Weights of a small GPT-style language model, trained from scratch on English Wikipedia: a variant of Adam for these matrices.
Each number is 128 + 24 x the weight over its row's rms, rounded and kept within 0 to 255. Layers, rows and columns count from 0. Numbers have three digits each. The size before them is the row's rms in percent of the matrix's.

# layer 2 MLP up, 384x96, rms 0.144, rows 72-216, columns 0-95
075:114075107150079153110138149091092117129121139125130095091140143154172127116095118137111122112105151132109123166139161126118140127144125118181110094108096144134135127131131150164170163155127156141151095098145138139166064161148107154115090140145134178095110128110107132120137090119141117135
099:169109120164135123141135156112162132111057154149160102114116087112131136142127144138122122116140066119111111138102151127119161120128124083119154142087114170057121126136126142132119147142088130114167100145124142158135131140146160117138089146157133173097095135149105128159112124162133115153
114:147095106107110123128128151086145073139125115112202106128106120117150121137088167124121117130134102150102126146137131118101143106107152117117136107102107154115110160123104111171167153128168123081125144131138143168140102165143140136115156141145135133088107104158117103081186137143171139133
109:131103124159111131153085127115143120161076187169145122146172118123156076129105151139120114134144144179117149105093149172121149135092141118135116133129138123125112095116133121144165096116092196166141152131116112195113122135119153120110111117137107119110117145151129150151145117115117114154
093:110123124140109093102144157133131117168111183095116067142165141134117152136097143151133099163100118158092184120155137135150102123155135140142130081147093146128140136114132122124147162112149163107144137113080127148134105145108140128111159104153096128111138114149161102092158076102133119150
107:118148135142152139101129154108086093124123128134151094101122108129150101131124146156141141096097119134109116136134134148120141088079123152122095147118116102134200145156118183141127142146114177152126160147174089116107140127135145178114097124104161187114114132110114146103146105164106128103
096:112088121106120121156100146110074102114114112148141105089121108133118097119106110171149126108139145147124095114132155184145138071142126130124118095102102136151178135154107145167150155149145161164115124074119080146113102123150145119119083138163153134136120144110123136136153100124157099141
080:132106106166127087131123177084147094142114153143178129099153092168162115137121127149087127131102126105151132130159152116083105134084168141145092111122131152133162149141126146142169165121132100105113139099114137116158132154118163143105105130148097165126083081120107109111138126143140140121
102:170096091142076110154131165130133115109148101134129128101165096142111135171094124145167140153110109140120159130163142109126129140140173158171092091151125151130121077141100189135119130136097131140127099137101107122133110182125145127095101145114129166132126124137159098102136116152145111142
097:111109125132076080096121117108161108113130169195110133158140151172106101104129123114104126088125147105149127177145154165123094096096141106138151095115115176142130121133114156114150117178108101139156131138135133127126133150173096136114124178115101166126104114105106141121127138140125131130
108:120123114120129163165068135103114089118119145090170143153155135169142077131108113119081159113117106142090150154121140151117101100100137147096125121111134106126150104137123135119154107131136136156100148148163173136120149164137160189139112132110135184109104086126147133116141136125114109152
077:132125108132092123134108166104110114110145116163181109134152147136147095135101148132096127126121132125128112127180179130104138118110147113169130096134107132115152129167149131144173181144182132120180088148094142139153092126129133130117118126168140147092136104136103133138201144117141116123
106:128106099159074112090153185108121138113060173172139100125111153154164108125126142160135108084166141145118129128102121114092117087119145107127110130082077130153135133131111150136134155098117104133157104116144116163151129123131130143126100155132123129142088117135108122106118143092131132087
096:169141124136126162120150156125136134155082121133151133079132075106105084124101136095153105146125115138110138129095104129105184111127136110115155062162116155126142123157102150141157146120117116125103105093110125133137111118105127128122126149126131110082140086167139138080146140100184123102
112:183101118157124081107157166121080132144143125120123139094129086096105132113126152162062121118144080124111154174158140089078131106073146174118080141103100126095118161109132127146127147137137135151119164106135124125135129144158107146137127139122157136129103121136143120118116108135136113127
093:184119139166154142136117198100126133102089082157197118121109105094112149106111106110111133140123086106113137173118160085091144129138126119156083127139153138144133145101093131128150104106156123156137157120110136112112116114150104172118114121116109132146140101120114125093117095119134130145
085:126113153128103076126177149091099116098173113106151120136132129114122138151091120133138121150135152114132095098131144123119124124163151160175131095142091088151120097103134142170113169097134122107164160092070093138119122114122105106112170123158101125153122108106160147121172118126136135144
111:158124141156115145103111131115104100134112127162143114130158110117172105147140154125090132154102088106111118144108172165106143129124107123144135104135093148108113126155084137163140152165147110120175091123147138132197104123106142144103098161138112161113113129120091178114140113087169135152
097:180149138175096123082149183089099118147113132165120144118119131183148083135131115124117160139153125134110142133127128103114139049103137165136113112096087136120106104159128172145148153125129138133133149141156120131140140110147131184118127135102122120141077140113104123114129154137108132112
097:128127120142087124143128118132137140158153138167099112109138114119142145101099093118127110107154161184133101141152158168141114141148157108167108117100117142109138070158132103138127155160127126134158144092097090157130058135109135108114087127172101152097124144135141142123114154093155132161
102:164103141145121152097170150094127088096106180142148077116098100154149119140114140179133139102125116126122111126119101146105124055097143166132125151093078152113152131132122141158133162161120146133128159131151126102119134118164140139129123111149099178120102116142114110110122118134097108097
108:183131125159135142100112148079133132133097171146153114146118125145129052144140194130106132129118151143115163156110161157114123113119152107117141128103112107128170119102084103142155116164118118118132137140165120102154137163111130130119065131109128168091142128111127152125147149138149125103
111:158141098168101130137113166100142133125070113119117133109136114158176067149115159182133130106154108118135151131140129149129121128077115142100119119085139136147138161098074126167133106185095126141127118134157147132114111166134125115135111162140096143116110107147092111129105116138142138162
093:128116120155107152142112155125127123155139147142115117091120144138119093115113158145081145104112153172103158175132129147073133146112162168148144132146070126123143110172126115159156152160134182100143116133142098142156086152129131136107133104132128132111091116109122150085134112086158098100
080:126115086123087097094146148097092126111158098116140130094135119112165106114081183151141092147114123160144124148116147122134133109154127127143121112154092137144162114151135154142186162117139110120159113109100141095144077174150109136112144103200117130122134149099135132115143123113145127113
096:155107155118089110116177168126119146154134141185141123110181154170149101102105142105135136117136107107132147121153171108125147102133128147135106149098129147140129110097095116163138136135168102118124137134156091117102112104155133189093134102148146132115116142113083096082127111102097127147
102:119149166126108125105095133109099121112105157145121080116142070101136125143128158118123148133158124150109140115178154151118149106110129144146123127152098130139162127113101158128133159177104147138135093143120115178132127130158202111107110119131156151121074113100146145150118130067103114123
074:144083091130126122134124160104084098145122156151117094103144134148155100135091125165133136137155112163104092150117143147117122141118152122148099108079119137120176119127094138168180166141132153134142119137141116135155127141163125132100122179172108158124102102155080138134146122126168117089
087:134146140103132160107153137114112117150145186104166119077127112145120096114106129131108132122167137150130161122148134156138182110122145157139088130093150097101160146151089114097141125122144166103131122134118088117116073137151180114134124079154150155142129148079103133121132159145143142107
116:165148148159113134112135139090140124140142106136131095091122129131114115148138150111098103118099103124136139167121115097121184132137173114109122150099106194091140128142125151123165185188175153098175119132144113137121131114152110109095122112150140125099113126137083117079146130113127144131
096:143106113111097121139133097101119092106096192138116148077121152123147122143130108159131108113151134165141127105139103132134160088173136136140119136111102115075174146137141142131146134140123136102165153118153106170138059137176163123111091121142148134090130127123154097139148109101143137139
106:121099104126119149092136134091117115120104171140100139114155116122105107151135124111112129103169166128108135171159103184108136080127174155108122122105088099135151143122143129164109146157096164167138114122173097142126081148149132145101096142132147165119096116099113098126116114108115124092
086:118120148162090083149128165149100105126145106176114105159163108105175108134090149135104136113185103117115091127134115127159150137079106136105069117130116137132124160132115145109131103139119093143138134084109123159110094125159145095104103145117135138161105101158120157141109159123151119119
117:162107138153110091137084146101085123120123116164141136106144129152162125153117144134082118084121080109111144159140105149113157119130117168118153110140117108119160155124076134117129128118149124167120092135148151116122133138133143141124094130144096137136140072085110138101180117106168074149
110:138133150145119143119124116114132089112129118147164120103151109160165099145114161185066141125097119134135110171115145129095157124125153158114123132098138149134113162141112129150127130194145138134136101095153110122135115139121145172125138140117095188058118099148118139091139130141163115149
111:138135100109093141131160151108149128165123137158122102096131135151136085105127109142148158126120104134148150129107128116121128128169146114142126104129086195141112101134088112171134115144109108141159100088118120135112064132173160119086148116117106137094121104094099121074150113098111104136
096:104111128123131105139173123134114135151117084118103105161083150145143124137128146144096089162107143131155112143137139129133129120123133191116124160075078153149136124135151112132116158136167150133128122091128071148146096113130130159101152105141133144148072132117104172102127133066114124143
110:147114116175107140115142126099127101138151159135156102147087130174104129149147120187082109144142139123110145122165126154122089072090154127116128122108110095111144137117124141154153120133115133162107152108126110091123104170147137137112059165125155140142119111151134101179146115139098141130
106:162117105166141132083139152119146113131134132136142086150096102176114094135143173171137143106116109132132163103115158153118117112076168112120129119093127121087165092113111136145139162127157116090143140116142102115180112125145129134118097142126137178102128115098115176164157104142112131114
113:147125158191120125093130143088116099128167103171138122107102108116122127161142137148118108123147045110140185145112140085114123151085117124120103134119108151103123131080124145119133135128156109106152126100150136096150122119139134124127157141156149151107095103136111166134150084159101136131
105:146133123161101152101113133098121086106094170165164130153156147167137094127128144185130157086107130136124175106085151141125137109063089121116111139119108120098140154121099108135146113143132152138144146107177132133165127135121117143137115116118132141108079147108136168171136141113106129152
113:123108133125129097075112151105144097145101184140126107132118117145127130154137111176131157094103139147103162144146138148142142114103120173157142166058122129128137085148111163159142141129113137124169113153122112106116118131141159118123118146138117176108078137106101104081131115145115135177
080:136120087120141103103149153128132117146137150111130146112147142128154105130092123104136130131114138144115121162184127152089137094104176107144082117158126166091124141144100150149153158153149188136152139089100093170152126157145113145086130129162123149102108103114112128109148104115172088140
104:123127109152104103134103149121103115110069147094157094100136073177104143130110122152133124132133153120069120142169178138134123109091145159138098097106084148128136166134098161182121162144137137155125136105124097124126117139141131165090132161131142141125092120134130107098133108140130134155
086:097077094115129099171136152106112133135173127123148083140125148134119123141098124137100074115127142149139122107167144134114121112162176101132079089141103166115129137144169145168136141143119137108130109111135126108147092171116128118113150132185131122120132120116131149126152096060135094131
087:156128117107096137141126116100105106156106105144152144096106087148155089181132151162096117099142128137105097164152120159139127101114133132173118144097133121129156147139102147130124145181166166117143138084125113137139137160140138155099124092131148135109115139085118174126150102105156072142
097:118097107124127108093152121122131096130148108144179164143122102124114112166098162138117150148107126129111138124161140135102156098127173148195116103147094130077163104152142148171145120153118128135157121068111141132123099143107151116100121150129112167089146119105109169160140092122130118134
086:163145157105133122110112116102137114095157080148113101138161148137125084141136149088065117141128125144149139145147158093123126159142152144145140101102113132121110146146118143093117111147145184136157127095149110110151153090114158123146074136152122133087118160104097175165127126133103160119
092:126155118146078124112089122135115122130129178118168131110110131109151090136094133148133134135103097098061115150140140121135143092104107095126152110115141123113158138104111151156142106154147107164149144147158076156137157175157120174153109087135174147132121105140112091133150149115125110139
086:134138133136118102118120130098098107139151126123145144091149134132117068158098149144134147132118122114112117153118154165119150133098125107131136119115114135156157126169119149116142114149160152127169082078149088158155106164156168162093080113167113132122105119125111171077136135086165135149
092:108138149139113171097100139124150093122104155102189128104122119118146132184151126120133159093132091121102168138114122115148145106085102090125136138102118103092152149158082146101135110146155154128140112140129100109132092170168110122128111124126126139112095171102093162118132157139100151151
076:137136123144079156108104168136098129136131115118160147100124125151188132171103158137118152133142137122140145167153128144094124109119149120133141108109132144112154171103078165140153179101146108105159129097100134149121142122140140134087107104141150147076092080119122160120140112097149111160
107:136130144113116106144125111120081103146141145144174095095151059155146103143114122126127077115137126127100131170168156127106162138072163166132083111087132135109166143105117135147140139178149134146147148082105114101125111133141138143131100142124151115131115114112115150145151141102105093131
089:131116126159106122114108151084084118160137160156155107124139102135189094163112163178104133118111144104107130113106153129092104101078110143140129124114103118100149121155084147128155138169114124117161099119126103150116107122104093133122100117141102128099103084136121126113167080140157142128
106:192112121104149138154093133122129083141092138114117114120150140128107126136139142157127133114108134200128132171146125162131141107098198098144110139097124133086128116131113129197137126125156183158103133129118114143178120141147143100127088109121118147106124099115120132121124123130120091148
103:139123106147073096087134185121153132134128174154125125177112156123147148145134145130092127090171127128084114125112112123109114125118139142114095122089108134142177152135066134134149135101155121148167133148161121172150138128162132137126121150118173120137075136130090127102142110107126136114
092:110101113118119148117139160117082113116122170095136095162138148150094112141146127168147126124120111099144096144138151179118089098086141121149103112128106118125189129129139122160112133135162113166124149135178072123140110153126127152137155184134132191119108118110120116092128148148121122121
112:119069117126144142113146163083138101134063161108190137121133118144089132169139125145136133106090104135116162127119151120097147120125167113184088120123117129135113147119125140133149131152113174159154102124144108121133118137124127152085105141144106163084110128125149131124152093137121089165
089:128140120135141137121178148105139085124103115116133132112113130111138107160091180131146130100098097134096132142169128153113152119155158134164137105091103159100142086161098159142145148129167142105144112107138113143170147115093133110082136148129101118096081132104102135101144088094167104135
090:159115126121141121069106152115103122109114106157127130140108111132138143128135113148107120123121146114138155135122092142128125131081123134131113114107091147164161170151142155137124138186123129157120138149183088131113076151142184177097136130129154172116081141106087126086122151141144099116
101:174140108139132153089113160092128076117158134154165091135118132141128082098107127086104154116137111151124147143134140110092141128123132110110144110125128208106146135146108145143156129149112126103145135133123142137148095137162134172125158129132125113094100090141076125103143128108193130133
089:187148117143090144129110170111141088165148136125129142107175116165168137128114146131142121131141064174136130146145146085127121106143144126099084120117129155148115132108091125118157089086107144164099116133152144151165127160129138128129110127132141133116156097112123090100119075146111143111
076:136099113118095139113146143080088132122114134129115125132120097154153134164091165096133116114117149133158117153174151141104150085156176155172139128146099146127156114108113127178150161130139153123160105100124124136116092162129122131136106152172147144123101123108142119140171094071160134153
094:145131129177106130128157159086114120158102103145154140090149112134168124171114173132111134114121107108100120146138175148100103096088150136122142132139097161094126122129064119141131162161121146134120149100118124151184106151124161126113123127167156125103138096100130122091140090104118104129
094:159125099112115110119118174139060087158157101145156108105126110114154114141106140114129113137111139115129080129115127146107141109113147121128094115119109145117119164147136125163158128136146132101150068090122153171128099136132134171129101107171131117109110128144080145102124123089189152109
089:103145131134111089109135150100121093146169115141144069119157149106154111156126159132100088155151106133101160120129141145124160138137108134131082093115101163097129159146079129150164162148129132124151107129144134181147130148138110155112110114156107109123094114135076131111148125082167120149
100:150102140133098126102109111120092131108137139109149146111144119150171079168087127139112160141114119134151113116175119120105132116069118150147140129094142087157177154145097192154111112157120138170113139131172116110146111138130113154109104137130113148129119110083132109170137082136130133105
101:127092068146141119142114193110133105122117120086125144134093107112109153165141146133114084150134109126126159103110114107112134086147158112120123121126131140127125137173117108101142160119105203110144155121135140157146157130144094117123150125165074150096140097095114177112110119122143130126
085:122100117136095094146111160108067119148143144118145082088128090124118117119092138119108120141147137145134143153127130127141120109143169151119101088134089147132149125130116160182148138176137175119136114138142107174126096136154123137096141131157137125137084119137094133088127130090178078120
110:118094093111136119115108159105112074136123124118139137128144086166114115152117136114113130143128126160090145130150113147136124063112158153169122094113117115115130130138146198158145125127104162184106103144170129142110101115146175132124089166132150158087110132140134146094140134152145124150
105:133120090137152130097098125131090125138125123119136087101102119099160091143129152181143123156092098160104114123097158121151124104099114126128147144149110171101166124146121100159157173139130107087161101118104122168166137145155114117111120112136121188132140131141126111128185122112130126172
090:142122106084118110124123147100132101112167091126132105122139126128106147130115159124141075130141108163136103124142144127121122109116177141187134082171087131120166100147133131174160156122130132089153151086129110098113115158123126107092163104178132130142135105108141166121165123099162111121
102:191098084145105147148119136137146115140127143144140098126153135130130134168110136169124123144101080145098126138145138117086156142157155118136101138147093139120127133145131117209121149140100175146133104110096111137140105169139152123114112128157102159130106063128149113097128123129140082114
094:123085083112113128114116128113111087146125116110129175142175117145119083200116162124101117126110100150115140124112141127133135121119174116176134131102140109110146092149133127108170137136171131111185099112153113098143104128120149155125094124168108152098114117113127168108148090144113145122
098:164115110119103117124122214129138116116099102117164107130129118147140127115106151137122136145076104133131162125165148080138126130107175128120126089110153163170137139132127118178163116088108173154145121129108156124132132118120089138112082131128092114108105119167135140082116133158122112137
086:096124113109158143153140137114085122158149128097099125143095125157098151114125106122121104161126143134114100156153107156121108134163190130145112111114104152144157156176169175112114144187105176128104122105156104161142080159136120138101150128158133161150129133133116144123103119110157115111
109:114124121149104136123088154107154091137098121150167108135106144161089112135123130124157176119131126174109147109160124180144128108152132096112100095149139088139137092129130171122113109131131200156105116138139113112166148125122125163127100134126123144104042131107126125131149116135119147115
081:120099133131106131102080133125092080168118148139134086103135111155122129149109131135125106108141135145100133149114113145133146120124162136114095114111103187164120139120125133155172144146119116126160125122140145174141081133138136118070131147128156155058109129161088110106157100124149082127
104:144122122144111090122129150126104089178103116144149138129146096130139138169105167126124133113111079127078152154106112155133160136102140113125128105093100169092146123137135125159141141145173127092168097095105133166151102140178104135111130118139100150095085128112093166117126111112164125137
093:164144090152126129098116139114119098128096112096100121083146105166106110176113159144155165119106115113125151155136113096147162106126129141132071101142118126124123168147121136114133159092109177157138101137136113116126086178155138129145092125119143150073117126133137101094125113134107153087
080:124093140139094120104093147100096134124121149132121123124100127134174112184085119181110151143095125106092096160121146126118103100101125142132128100082120156124137155140106144144151176174149122162130132136128148141150080149116130154103141154124134132099107110150100131110130081104185138120
095:134100130132136114119114137102095140142156110093185162096126107151183102133117123131114154116126094143154146139115148104138178129090137155140105117129156114083122117158111146130174127126145112119088137158144144087168136105112111111128057122127115150128160081128120145121146137161101096154
096:163136118176131086099150160090118098098154121142153152094100129124151117157126170144142156119123116098125150122129111116112151109105130113155103137073138152091127113150125174111146173122170127109144111108129113129120162134165122079105144109143146118066107125075111150119122125127091137129
086:144126145123134105163143132098061134187144101087178107158132134123149144136099115118120138094170136180136141180159147133148153166133159098133122121146132114118141122105130135169142123106141120085106131096105157146120129151141100125123108132124080094145146085131107111129109163148122121156
120:140109101130105089133141136088150081133147144100182093105125119122155142143097162107086102137118091135111103120128131102097132098144146112136137129103117189131113171157114120138136129146151126090159130106121137180137118116154119163114138118145109105084107126167102137083156136134184130116
135:155134088101107116124153156102149081153136130118162108097098133144156098132076162116095123137127109151076131138146120123093148115118148120130124133117108179092129145141110138128128128128153162103140103122120130181141086138137113151114157119143127122098116088162103116104175112101190142161
094:128110108143131100104132161108129093147115138130149134127094145171152130146128160170089088152089147143131137116060086108124098111089136108120140127085109118104200152099140125137169101101149172099132151142128132105155120141167130114127127132134149154103142143127133139158160139157107137140
099:151146128179110126152179146138140121132132134136109153111117108129127126111115149150087109149170067120132139158149132102085163096146139123156111129125085181101122110116141132122125145150129109143138154123137104144105072112112191104129109164129140121074120098118140129136101122093107089154
102:147080111147097127128118121143110118159128133149108110121152147125100127116120102129085135122115162174131082162120107163107186150165122152135109126106124152088131116148097115186110110174150162150120073126125105114158136148144116135112100105114110138132109091172122152122139160109166127155
092:116114120142098133101127131086122117141112165108166165140103129131181119135104163161099123107083127139123155141109098088086118116133119114139126113123129119121173132145102162126160161133115140112141133098157100177178128152139094175101106130155152120083079131102090125138143108103119126145
119:124137144099095148117117115139152102119136135155122144160154132139107096137103136120136163104112098131110136165134154116120094125119135114148109123092103117140116122146084120101126123117160165155208128099114140154192124114123090103129114136140099132068069139127150152094135131078124129159
106:184124108168125094104152152096122079107139141170125112129115119175125115132127153187126121098101124118138176138138163168123104088092171135098133107102125128096164101120087128131142130118141135099144123125134118117160109119154126122127077140128143133098124126140145181162149105131094133108
084:133094109129099073131129176119100079131116115166143100090156108146149085155090141173141149116121107171120166133149148140090098120129154122138086136120110146113157134117099165146138148158140142094161116115149103131158112166121100120097129113143147134080126150115113131113119097110161116130
096:139098094142144140147108166145122112109100176125128108124130130157133104156111110114091113120111130104126139102145125121136090108090142119104095065154140127127146166134126158175150121166104167119122147158168094117126104183140147143142087181111150167108101133111138153131140134146137137091
095:156095104163141135133104133106124142157101128152130128089126097148114116142103124119126121122123105150090134152093129142137157132131179169149125134129096137102150143166102110157131170177145178118124087127158076115161112128149137145091136098158136114084116108122118115121148134064133082123
096:157146107112126125117153155125159114161161136121110095146126101116141113125152154119126107132146086157127188181140138093130155122139192115106108139074150153132096135139144094141147158121137134140156120098144128120123073151110133100110126116120165122100129128085099130074121114111142122178
093:141149098150127162126109105105123141099086116126120153080114127111120147195109158151090110078119109135134145157154093118137118132125140107098146154110112089064148169121127123136144128103142138115122153106164161130119134170096134152131079158129131156085128099126147147136163098131144139136
116:114112101185136132134126098113109130148073143136150127132147076130134109154107125134096096110131132131119112149107121149116138146115153146164115145134079140127138142163110100115153139191149168119178130110137142126141145140150139172122114143132104152098084092086111175105131121085135084136
113:144131088162132128128139146083121120143133124134126114129150128101144135162114157128107113141104121142127104159109150146133156148120145170174086132120092149097127117164100133139153112149159145122171105107102116127152131163141158114092089142141088119131080114139123150073152120056173119151
114:119099112113134136123139176131132091149138148122142137159122142133131128159117155173121158111148082153133159121149103122084135103122169128135107146103138163146117149170096081168126134098151181128153121118162139125154134153113115132125125109108103143096117078138106178089122111072142099114
096:172095083108138099138140142123164103124135109104170111091151097123136150122138136145136130088114085171094133109096137142134171131164168104114147117107116123136125126142086136128134135132106158103166117118107096162173098133133152113145094114126117125072156125092131141110121142155161149176
106:139124125131101126121122126135154098157114128119116116146151136138086106166121143128137158127107091177100135164149133175153138102163165113134133164093102121129118108114119107120108127110105171153109127121097125122175100145138146103101135134154096153076035133137152122138170141110135121150
091:168106106140065123141192143094160158096130164179121099151102136134158142132124131142104147127122081116145097152151109157101139148159157086133109113112087127137116154153115100152151135092120129156120138109135135143108138111137148107125102171170121127108101083126141130093109120120140104129
109:122049108118126099119157121119098110105122129128118096126163155130140156162128105128105092112114163100153129131168120137142124125133114158100105079113122173127139118160116173135127127167121111140147103098157088178150075142152109130111123162151175134126101102102126099132119125105124109128
100:128159142136100109144119161127069125124135112135137103102148138111146124126133161143140106138139116110145118162111105127117179118146136129152084097129120206135162163178104148140146150164135136110138083086152107130154121130141139130103140093166117122137114099133101126111152124079182094116
096:165135112157103179121118104110174145127122087185106146163111099141125107139139183085126146103113125112116131193144138150120129114147173129133142137140136141127150157113097132116139156144105108153142138096117168156135114107120151145105141130151099149112120081154075112134118101126096116100
109:120103120107118148098112156141151143138119155129123141171168117147142110137120139140097157134153079186095103154144136111074176121097162126121128108130103115168117125150139127123143127110139151168143125120131148107143132120117143109096067143146121138099118078136138181132121112095083084106
074:136126123128099104113162130112119102157134146112178130098101109111149123131076134166114126123110116113101121121124154126074141127078146116168134104105098153091130120151087152165179199124130113120175130113152126121140110150135095112105133128170132142103086126129124160112148088124143114118
116:182132150179095107136122138091132130105152124140196111076146094153144116125110110134141152101139116140103144157145176136143138144091139160192107078143116122091109102125114156172140121132139111122137106096101155115140121159132111118117110139139171162118106117124142118130140129154117112158
100:134126162186151095091135147105104090111162109173163121103143098141153114111141121135123110131141112115173164129119117095136144115121143163119082146112140195127110124117125130140154126124125120136119107115141172126121072147164136151082162114132176118094134121096108100144145102123114136158
092:147142132130095110133156209109100089128161157182146111133112112148138084102102133140100129115173144153139148127156133131126123089083148151160136102089105141119148114109096133131146118159144143116107159114160125123142074157157153110149117109122167124100148104110125129095114155141128125110
109:178141109119074104122145119086136128115106117176157148111135116152142095104086127181089142157126120109115123110113100158152128121071113147110108142118108156099141152122126126161168104110163154095106157099161103130129111114139156152134097106134165136103106140137091136100162121123108142140
122:114112120165105116118150150131141115141076124171128117067147093131123081161096132124129109143130106110072135123126134159101146129142141113139117093156097149067153145130115145108155126157124137148121108087113152137119088156182161118122143157143170133115132141074154146150113113139123114129
103:151137100146118143098109188102142087106117179175173112131064142164145112124132142168107117089138141121110150133089127106125137107149151132121113150084098147107169106131120138149176148100111127090155155140164103102146098126119118142111101119127138137127115138085126131144144136149125140101
092:089113147135124131086115174134098130111133066142115093139149135112111124145097114091139101111161122143138137113151153175101135091103158158129064080122113119172149126128141131122131134165109125166184112121115084156104094134114148095100100126140131141153116110125121137120115125087144133123
083:144110087155137143119109139119117125131137134117121091157119126157097112129137167168117119072134145110099125204164122147123128109075162099120104085078148127144126133155107142160115108145125135177135125127163143123156153148115110104129086136109155180089095136112150131108134121108122128109
117:146118138183098126111116170127143085124131105138147101109140119135177109154128168184098165123107087122133098108105121098135099096088119090091117131092116145100133122130088154130152151141141105082161135114140146132122126129180159107114137137128112145090120095129125127166154106148116156125
113:161144110148105123076122183099134127128075164133132108103118114176134118178123139156149113136112125121064176126159158140138156114090166130141085101119137132110144147089114143155132144131115149130106137113154146154160138134152121166088125148128133149134097136110110151078126143133113120109
097:148113091143123119128155137121110111109123088111145111105152130130140109131123169134105112133124076143076127147126150141114144147131167149114088129154096162098127145157119136151176167183139152106173103094136127147146116172149124151121108153175140149121130106082095159111122111087157113119
098:161106141144128120084149180107119127133104143160163090072136117166116093164109158173099107129125112106088140145136166137097149107114104139140099100115132099092162160122129160115112126124147164135114105113169152099109151143171122152131127158114156140149140136101121153088114110129147146112
102:140122130167099077092142162122098102134126108105123075110118129161126148153143137185120100140109100094081151132092130149111137137122117160122127115092130175106147116108143150114138137099158121117126107111114146128162144143153147124115113109150123141122084128079082119097169123148108092169
117:155112146125102114072154129121116115145088151138121117056107154134146118121129118153110099116134116093100186145126138160125167111136112151123142135082106156088159127116102161129135160104140112096111099135130104161146118132152171134103107136132175149108114141096114139102147111113145144182
078:166102144139088090096146163090122122149136154145148119114136121157174091140122135135079150137150143145097125163174141117114144141090118155133087108100111131095107132152105142135148147131142134159108126094097121130110131102149128191125108130136169155103130125086100159098131116098134080134
107:132143136143096065076134131099106122107130129175194102120101126152152107129101139151076105113124146127087109109144130124132137097118142163122144121092142141100160171133116153115118145105195137128125143138115131106136105120115143138129085164122161139134086133126117151097150150147160149150
101:151114138138106134076117143139117114146156128162116127156166135163148092161146130160108160098130113158117138158129140136154158132127150130167140125092115107132157126137093149163107149102103130125135095098119087105188121142129154141096102152122102175112077102105109116118166116103140093166
105:129131127110101155135108140097125125139097155143148114058138105110113114140099127150146076098155143165093133100176184113119187142106144167175153121114115106115142106129132135146126185139131123139122106131121151143129112108099132118110092083135187115112124139124118108112135127133102118101
112:127115097150139100075101141114120092153138108103144100151109145123152088141133123140096140106164141153106143135113147136148148151074114083110117131081132134101153184112090099144169109127147154140141127148133116137161132156147084099114064107149123127111142114114087143153142108108119126147
104:187129120119059114092169158119162127106129114140146129135119150173112123132110166126101131111099141134101155202119116118133129116139165156114118120073105139144129132132135106137163130103144108138139164125110148136123094140118156114128134113119118108101091132142109089066148130102090106145
085:116107124151133064087139171111095119173106126144145148119149134133166122173096121132125120160100098122116105122179117125091141130075148117152108117112118132128138122160114174174166127138136139115150120098149084181128111145163133144108085145143135164099130139103123156144131123134143152124
094:133104148118137093159129146132096104145167102089093120114160092117115158155116178137131131134097129096137116169112123105111142162124137140133081146133131146093127163168128158148142171175113130138149154130149117128158131160079107117125169119118063140148103086115147137121115127095136110133
104:132079101188126113112153171091094105147127160125133087115134110153134116116115125139080116138120116157149099124099110159107133118127155159160092113133080133138152114126136106166134145166130157155113098132151102115132110155141160154123114127133121132097086087150118131101128137088155080098
095:099125128121091130145087152145140082145159158115152072111130085127170131111088122133145123122131094147108107116142144129122138153107103150152125110097098170128162127130117161132123127114163106153118135081119100144110095169173148104142121166138163161119085122133106151075127107134143137157
088:102131081122110138135136131118120125124109137115123140132138129147104139131074163120118120101092106137082134117110143140105128104130185157176087139148125137133158139143103150120138183150120199123146111103123095111156120184107137107082116133155110133108107136108140158153123109087167097134
105:114093154160125104088127153112097108155120094144139084123097155127139103147140115170125138120159088112121170129121148126095167150103125130144118125117092177102146113112101150132160136143178113091146100123157112124154117133136119101097114124167165150089095137075111138102131101122144107156
089:189098157125079136119122124138089105117166110175154133154130150132113093115115138119099101096116149104127141161130127127126089154106124128126114135135102167085160140126105142171127106170113091098141117149136162114151132142147092113147071108116180110121147096123131133114154101121113095137
075:136127158162103085111116154082109112165141107145114110085125124126144092157112130168151111149110118117117091155139137112128131113086139118127128101140132167140169153156118160144162149146123133125141117097144092126126086189137122150073079119150118124121090080129125157109150103099139112130
085:142111142160080098117103144136078109132115113124150088141112117184155111160121145143101084125165136118139155173172108150100092103098148114140130110097088152146141114127139148130125156121132124153125106102160085154105086148140128154122099131133155142130125098122087116107119078110133095134
080:132109121164086113100113158116122113136128114105153108088137131143145097177107121151094127106124125124143102140155112098102151104125114116143128114120096183106173102137111129152153138151135140117144151135165109129119073169159157156108083114180107157124114142109091112151151078106154118144
097:147117133140121148116117134128069088120094136123142127078142096139156103150080155155107093110154138130139116162083108133110151098108136146148104115144109154114137155169123142165165176155138152119131075126158127147131115144139130155107128100144112148138129124105090155108128116082186110143
115:134109116113150117145109170141124139132134087134132119162146119116102140153109154146125128188151083096116079157121097143109104131126174112099089119152059186160107143162130137147158136133138125100145146112161133112143126139137134102113144110138099147117118124118119194157111094104139112123
103:131106111152144123086102126111118124124102118142142129115153105120158086120120156127114124133107074171148144141092158164120154131116123131134101128113089128140140127139114131145166145184135131111150070091153117107208112140101131160101118128146119148113140141096080181120139105132159123110
106:131106103131101121056132144103121118104094143158108112121116148123136128127129135116100125071165163134109128110131103138143144119153127142127083107122107102140152167139082149104145134125112112175186128124159100178113105111150137153097120147151132108129108108123098127093105117110153170077
106:132144132157108118084161156104156132109099132170123134100122104166136104130113132190103131076109122128108155121125122150100169079110167177128096148122104140153120132112121143149145163158153117130173118130145158151105134117168125149092159103151135154119125115110086127116135087141099128142
131:126131132138138098098105129122105100114080127120147110093122148149138093118110141165083105103107086118106134114113140110131127140073108102130141105096126154104174160146113138132136149151127142131116103144158114135158098138193160161112099151138134175089121122133110194127153119152118125168
106:169082099144130125127146157105120123124172135135117094117151129106102088107124167138134106141097106122111115157110130123073177114162147115148131135130084158103120117140093142164161172176146159112161101097117110140135122128117140118096136097144128143129103119106133133095167114065147125133